From a checkpoint of a small transformer trained on Wikipedia: no biases in attention or MLP.
Each number is 200 + 40 x the weight over its row's rms, rounded and kept within 0 to 999. Layers, rows and columns count from 0. The size before them is the row's rms in percent of the matrix's.

# layer 5 attention output (transposed), 512x512, rms 0.0271, rows 254-255, columns 320-383
103,191,180,185,113,147,206,244,245,219,254,176,224,187,179,205,192,202,211,167,173,190,181,231,255,160,226,186,206,234,156,204,196,156,269,244,223,273,208,184,160,218,212,122,194,171,269,187,195,243,198,185,193,192,134,219,139,227,135,167,200,268,265,200,214
095,157,176,284,219,166,194,224,205,187,208,162,173,231,161,264,150,217,158,181,146,204,201,199,216,251,267,204,178,223,165,188,247,196,231,163,125,200,207,205,178,248,146,305,170,257,202,211,255,179,199,268,161,222,173,214,209,212,272,236,269,157,161,209,256
# layer 5 attention value, 512x512, rms 0.0264, rows 255, columns 320-383
098,166,213,116,138,170,215,277,200,264,202,198,206,229,253,130,202,252,219,184,193,140,269,91,211,176,138,135,151,160,211,192,254,190,233,192,248,242,185,224,153,231,195,164,198,196,185,199,171,147,223,232,190,166,171,197,194,185,228,227,191,205,214,221,209
# layer 5 attention query, 512x512, rms 0.0373, rows 256-279, columns 320-383
096,168,220,199,203,214,194,149,208,191,199,161,143,193,156,210,257,155,127,182,151,191,159,219,159,128,139,217,239,211,209,174,116,206,91,203,178,203,151,209,227,241,227,221,189,203,284,177,152,286,255,209,239,233,176,228,123,203,250,145,263,141,184,203,198
096,241,118,237,158,205,278,153,206,170,258,228,287,197,225,283,199,202,177,119,178,190,187,194,205,278,175,213,242,229,163,238,243,191,252,196,198,238,204,177,152,242,177,203,271,127,216,245,199,219,249,210,101,145,143,232,153,179,142,178,186,235,185,184,199
091,155,194,301,186,241,198,130,223,239,205,218,275,220,217,254,124,302,155,159,222,251,211,242,240,266,274,214,204,239,180,209,173,234,216,236,222,186,261,226,205,154,207,243,219,207,142,222,181,153,206,185,99,190,198,244,220,172,139,188,147,240,138,218,195
095,238,224,153,214,179,211,140,181,170,190,148,184,187,220,174,174,178,211,232,151,215,161,193,250,109,183,221,257,219,228,258,188,192,173,182,203,253,160,183,200,252,282,143,280,174,222,188,147,302,329,196,164,273,224,183,158,200,140,179,226,128,154,238,209
093,211,116,205,143,126,169,191,185,205,233,186,248,168,237,214,229,235,273,269,236,181,238,233,205,300,241,218,216,278,228,198,288,208,226,175,232,182,267,219,164,239,166,158,196,187,171,206,235,92,164,219,158,122,214,174,241,218,166,250,175,183,226,185,172
092,168,224,171,223,181,191,253,259,161,175,138,113,252,166,177,250,224,210,278,224,188,165,249,224,139,221,254,152,154,287,216,157,176,147,228,157,101,226,220,159,149,188,270,164,187,220,154,167,235,187,257,296,145,228,134,222,192,194,157,206,186,176,207,177
098,188,231,179,213,268,257,239,185,198,225,198,269,171,198,144,203,181,160,252,231,142,215,227,159,222,195,173,213,129,196,244,162,205,210,210,172,239,212,158,288,238,183,169,200,223,184,235,216,270,124,127,174,212,165,226,221,250,168,203,245,196,204,188,149
083,249,255,142,219,135,174,260,183,163,261,153,185,183,173,180,261,183,236,255,185,242,111,162,124,134,118,141,212,148,177,208,208,154,214,160,147,206,147,183,186,203,259,233,232,146,236,154,194,198,180,169,256,231,138,198,193,240,220,208,190,154,198,200,141
091,236,282,108,231,197,184,233,126,213,221,232,220,230,223,138,145,223,215,224,160,212,231,199,221,197,198,101,145,214,191,156,156,234,204,199,219,144,231,174,195,211,185,214,153,148,195,198,119,232,204,199,230,252,265,186,261,225,223,209,191,201,174,201,201
098,214,272,232,208,200,202,239,169,146,213,210,204,248,225,153,143,155,204,225,208,215,216,222,257,251,229,230,197,217,160,219,237,240,270,187,194,186,218,169,220,219,259,206,243,215,166,226,191,153,193,171,182,191,155,204,199,266,198,252,253,183,238,217,193
086,169,159,268,142,226,215,216,177,217,190,174,223,152,244,262,158,227,196,117,273,184,267,188,185,171,210,230,297,234,191,240,204,203,197,196,251,203,241,178,159,162,136,188,172,239,137,202,201,171,209,228,158,145,219,210,191,235,140,213,142,266,219,164,270
089,210,175,277,175,199,254,151,218,224,166,179,156,127,184,253,156,164,183,265,186,226,182,215,179,178,182,217,187,253,190,196,195,203,212,208,196,217,238,148,252,212,230,221,278,278,178,244,207,172,183,184,142,164,243,192,154,236,228,196,215,184,193,131,183
085,259,262,80,253,172,205,258,179,175,132,224,193,228,233,169,178,172,152,264,242,275,217,205,186,194,251,186,194,174,223,212,224,229,243,169,266,162,140,260,232,225,214,228,176,186,214,127,119,219,236,216,294,244,188,187,277,266,227,202,236,221,135,239,227
096,210,191,246,243,222,184,172,208,211,177,201,187,197,201,245,174,160,152,290,176,174,203,214,208,99,223,175,181,242,157,182,164,158,298,188,273,182,165,162,133,191,178,196,188,203,249,173,182,251,209,223,170,216,159,228,196,202,190,185,153,150,132,277,180
089,187,210,195,218,257,206,209,222,221,237,216,169,240,195,179,184,195,175,265,223,203,228,160,266,182,247,173,169,121,176,152,185,170,173,244,289,207,156,227,176,177,172,171,227,223,197,156,183,138,168,223,281,227,219,200,145,198,251,167,247,176,200,233,212
093,158,177,193,208,167,240,174,229,169,158,179,172,115,172,237,271,217,194,247,217,230,152,242,193,166,215,238,284,179,207,217,224,192,191,202,150,298,204,164,235,300,206,196,267,213,156,194,310,147,217,251,211,181,187,212,151,259,184,135,181,163,248,138,140
102,200,269,178,185,249,232,189,145,138,171,274,239,204,216,204,184,218,195,273,227,206,192,176,273,249,201,226,253,186,203,208,107,157,203,203,196,185,203,207,170,182,197,189,191,245,111,216,132,254,196,204,149,227,150,193,197,244,163,290,245,182,163,218,178
088,174,219,275,125,204,186,199,269,180,196,151,270,194,202,192,196,189,301,216,242,207,176,202,205,250,177,252,154,306,218,174,338,211,267,122,169,231,204,182,223,209,174,153,204,204,187,240,220,189,174,191,111,185,189,151,163,242,137,248,242,192,237,179,217
096,225,204,184,276,198,92,238,244,162,182,219,178,280,174,160,239,189,186,264,220,234,156,231,165,253,147,231,203,171,165,186,213,166,226,230,203,189,121,136,128,228,214,220,183,178,244,167,199,242,211,294,257,267,225,232,210,148,261,185,196,175,218,135,218
083,186,208,254,154,202,190,169,199,265,136,195,193,177,226,189,126,262,207,181,209,194,186,180,161,191,179,221,191,253,151,211,181,215,209,169,220,183,287,141,178,282,216,133,226,231,164,191,190,129,225,264,107,224,201,262,207,189,178,225,198,130,199,136,158
202,114,240,273,209,211,186,193,262,251,233,224,195,187,192,201,167,207,217,159,218,224,151,233,142,188,211,261,186,190,212,190,228,163,134,287,255,220,200,203,206,164,194,171,176,168,277,232,192,229,210,252,162,242,262,202,179,183,284,207,162,190,253,185,177
089,227,136,237,180,196,171,167,217,282,198,196,240,204,196,232,201,211,201,195,207,150,232,185,261,194,237,221,202,196,206,208,188,217,212,204,164,204,271,168,187,242,230,140,219,192,125,177,259,153,256,163,154,148,127,226,200,200,107,188,212,177,197,189,213
092,189,186,124,187,181,210,204,168,302,129,222,200,182,187,200,254,215,236,167,136,235,219,192,259,169,275,217,164,182,212,213,169,238,151,180,187,194,229,150,152,217,105,186,180,234,111,190,180,210,245,278,239,192,197,187,226,163,182,133,150,219,237,266,187
086,207,200,202,244,202,204,107,189,148,188,215,187,229,211,242,128,143,116,250,214,223,187,242,216,193,236,191,240,174,267,105,129,207,156,227,228,145,178,236,185,178,170,252,233,218,259,141,170,230,178,168,280,245,169,201,188,236,204,133,231,190,112,234,275
# layer 5 attention key, 512x512, rms 0.0343, rows 256-279, columns 320-383
096,168,168,270,211,226,175,161,236,226,216,226,228,255,142,159,184,230,159,232,172,177,214,161,191,190,144,208,233,199,202,188,168,223,243,195,130,171,239,168,243,208,177,232,179,212,220,223,187,190,165,164,159,248,204,187,307,192,193,292,193,202,157,194,154
097,173,224,176,147,234,171,145,189,226,200,233,239,176,242,219,148,256,203,217,168,149,189,145,235,157,186,165,174,233,288,257,143,179,207,198,249,164,134,222,148,115,184,186,152,163,219,237,136,133,163,254,237,120,215,158,224,160,200,234,164,206,201,238,253
093,215,227,7,200,149,259,231,195,223,204,155,155,167,218,204,288,137,239,187,246,203,238,155,252,216,158,193,172,252,197,166,240,189,151,150,247,186,227,257,211,234,194,210,159,249,216,222,266,163,206,208,255,172,248,223,212,244,232,202,192,159,213,162,183
093,199,159,198,203,235,240,202,278,205,230,233,175,198,216,214,208,173,180,218,226,244,155,150,153,209,220,187,244,152,202,197,170,179,130,219,211,170,178,170,288,200,128,225,188,181,205,224,225,136,197,142,189,186,219,126,288,281,182,193,272,239,171,139,147
097,190,288,192,229,187,216,197,157,169,144,207,220,155,189,239,207,183,220,190,244,253,262,186,221,213,250,177,125,158,168,242,162,180,167,230,183,287,198,171,206,156,222,162,197,272,158,169,192,231,167,250,215,199,194,209,187,187,152,179,157,192,176,125,221
090,173,168,269,239,160,193,241,186,206,227,183,147,244,175,150,215,189,189,257,158,254,107,191,198,195,155,198,200,142,153,159,125,176,190,183,213,224,170,202,191,237,225,191,194,238,259,186,195,231,227,209,243,197,288,239,218,200,278,234,286,217,225,196,165
094,256,156,227,171,156,233,162,192,165,157,204,225,141,197,268,255,230,246,183,222,217,255,191,240,223,226,190,151,264,160,147,200,229,214,157,239,267,245,202,251,250,203,190,280,131,179,160,191,242,253,223,158,168,138,149,172,224,164,148,193,192,224,236,272
097,154,169,222,176,161,216,182,256,220,193,200,149,282,131,178,162,199,205,204,197,242,214,228,250,158,169,295,224,197,142,261,178,145,161,151,235,216,213,177,182,217,243,152,255,211,151,224,226,269,238,215,180,160,212,197,159,166,226,178,192,212,218,168,267
095,212,178,231,208,194,153,187,323,224,147,225,190,194,219,288,172,191,152,183,232,209,218,173,241,199,181,256,226,227,198,224,218,243,228,192,151,272,213,223,194,175,282,233,259,203,171,218,291,201,207,208,202,149,140,223,184,208,154,157,256,236,207,190,194
087,271,203,224,198,215,221,233,205,251,178,193,252,111,205,242,153,212,184,185,216,192,241,185,180,157,226,220,214,184,198,238,187,184,192,185,198,193,220,220,238,193,158,226,235,135,154,233,191,247,123,218,162,142,164,201,252,258,139,216,252,208,211,231,185
092,251,228,220,171,230,200,204,136,177,242,247,215,188,272,192,184,224,187,205,213,184,241,155,159,291,267,177,157,212,214,162,252,307,279,196,207,136,175,168,249,204,154,179,196,215,148,225,188,124,200,229,180,254,157,226,251,167,112,191,208,303,118,244,155
083,220,278,185,253,228,207,183,207,214,238,195,233,169,225,311,192,182,121,251,235,174,229,170,194,236,206,269,231,184,255,158,191,245,232,202,145,143,154,155,201,186,168,243,212,129,171,188,236,214,184,220,202,153,206,177,239,236,149,193,159,237,109,223,206
091,175,214,257,296,150,129,196,227,168,245,219,169,232,197,142,158,215,256,226,192,181,94,239,124,110,194,203,232,114,216,239,118,171,179,170,167,200,208,161,208,156,263,188,225,253,151,233,233,280,236,164,185,230,226,129,197,187,264,235,260,208,271,219,192
091,213,264,197,127,208,176,208,262,179,138,251,227,211,216,168,200,206,175,190,128,221,183,202,220,171,91,278,184,176,219,194,216,162,145,149,179,163,234,183,242,221,231,310,268,152,220,211,209,211,203,154,114,252,206,175,181,236,204,246,216,244,264,210,173
089,181,177,179,243,170,217,222,148,222,195,83,202,190,180,168,179,196,237,171,229,200,154,252,170,154,165,205,189,147,213,197,175,254,185,219,218,175,191,289,150,205,219,273,217,231,199,190,183,244,277,208,180,213,250,279,153,251,283,248,288,143,220,204,203
091,224,196,218,207,162,206,204,189,218,215,161,210,238,209,201,255,201,202,205,228,246,266,133,223,237,237,170,195,284,268,225,164,174,171,191,259,166,238,208,217,229,189,172,166,191,188,246,116,160,225,136,185,123,291,159,137,206,96,211,164,242,189,148,301
083,228,271,192,184,247,196,226,215,187,202,130,328,127,219,217,214,212,174,161,205,199,280,249,216,208,159,238,184,243,188,199,273,243,217,204,243,121,202,186,185,236,140,220,271,135,157,185,229,225,161,232,198,97,204,175,221,209,111,206,204,216,170,172,200
097,174,212,165,203,184,129,179,136,219,140,208,237,191,287,230,219,266,245,203,215,216,289,189,192,196,231,176,194,157,156,164,160,182,238,196,247,199,250,230,224,192,187,225,249,191,114,201,232,219,133,237,189,158,194,246,182,196,131,204,189,256,194,209,297
086,109,163,246,192,194,258,164,208,207,202,179,128,237,191,171,162,169,233,214,195,230,176,277,167,151,199,224,179,179,187,265,172,107,129,183,170,211,175,177,238,222,225,184,192,297,205,247,205,212,245,260,149,241,271,211,139,160,243,187,213,222,217,155,229
091,249,177,245,164,209,252,171,197,231,219,188,266,176,288,199,170,282,193,173,181,196,220,219,198,114,231,227,192,215,222,162,251,223,217,230,152,165,170,195,106,269,127,214,208,171,187,155,226,149,134,206,195,159,231,213,296,198,150,226,99,172,148,214,253
128,215,227,217,276,256,192,214,196,235,321,205,188,255,219,220,278,116,225,205,156,187,176,234,209,135,226,214,177,187,208,283,205,174,239,222,263,206,179,153,230,173,214,145,159,168,290,203,242,223,275,199,176,273,255,194,258,203,233,163,146,266,173,198,158
080,238,189,144,162,174,195,199,183,209,117,213,315,233,263,267,216,180,191,171,172,175,243,183,217,290,204,188,201,216,192,124,260,266,240,220,189,126,201,194,190,182,169,298,252,121,187,188,180,157,111,233,211,229,190,210,246,215,136,213,186,145,194,242,250
093,218,210,179,119,251,223,261,244,138,263,231,210,282,267,141,171,234,237,261,177,222,212,210,237,239,212,165,205,202,224,173,211,265,217,272,222,257,184,235,232,188,214,177,195,188,224,244,258,187,173,127,219,190,186,171,249,222,214,243,212,248,191,189,156
097,214,238,208,227,240,163,177,205,268,179,196,193,204,107,172,225,164,181,205,252,197,176,208,194,185,230,220,201,164,191,212,191,128,127,187,182,247,144,175,173,207,213,214,179,233,208,286,180,239,225,261,193,237,137,202,147,195,196,193,157,207,290,218,194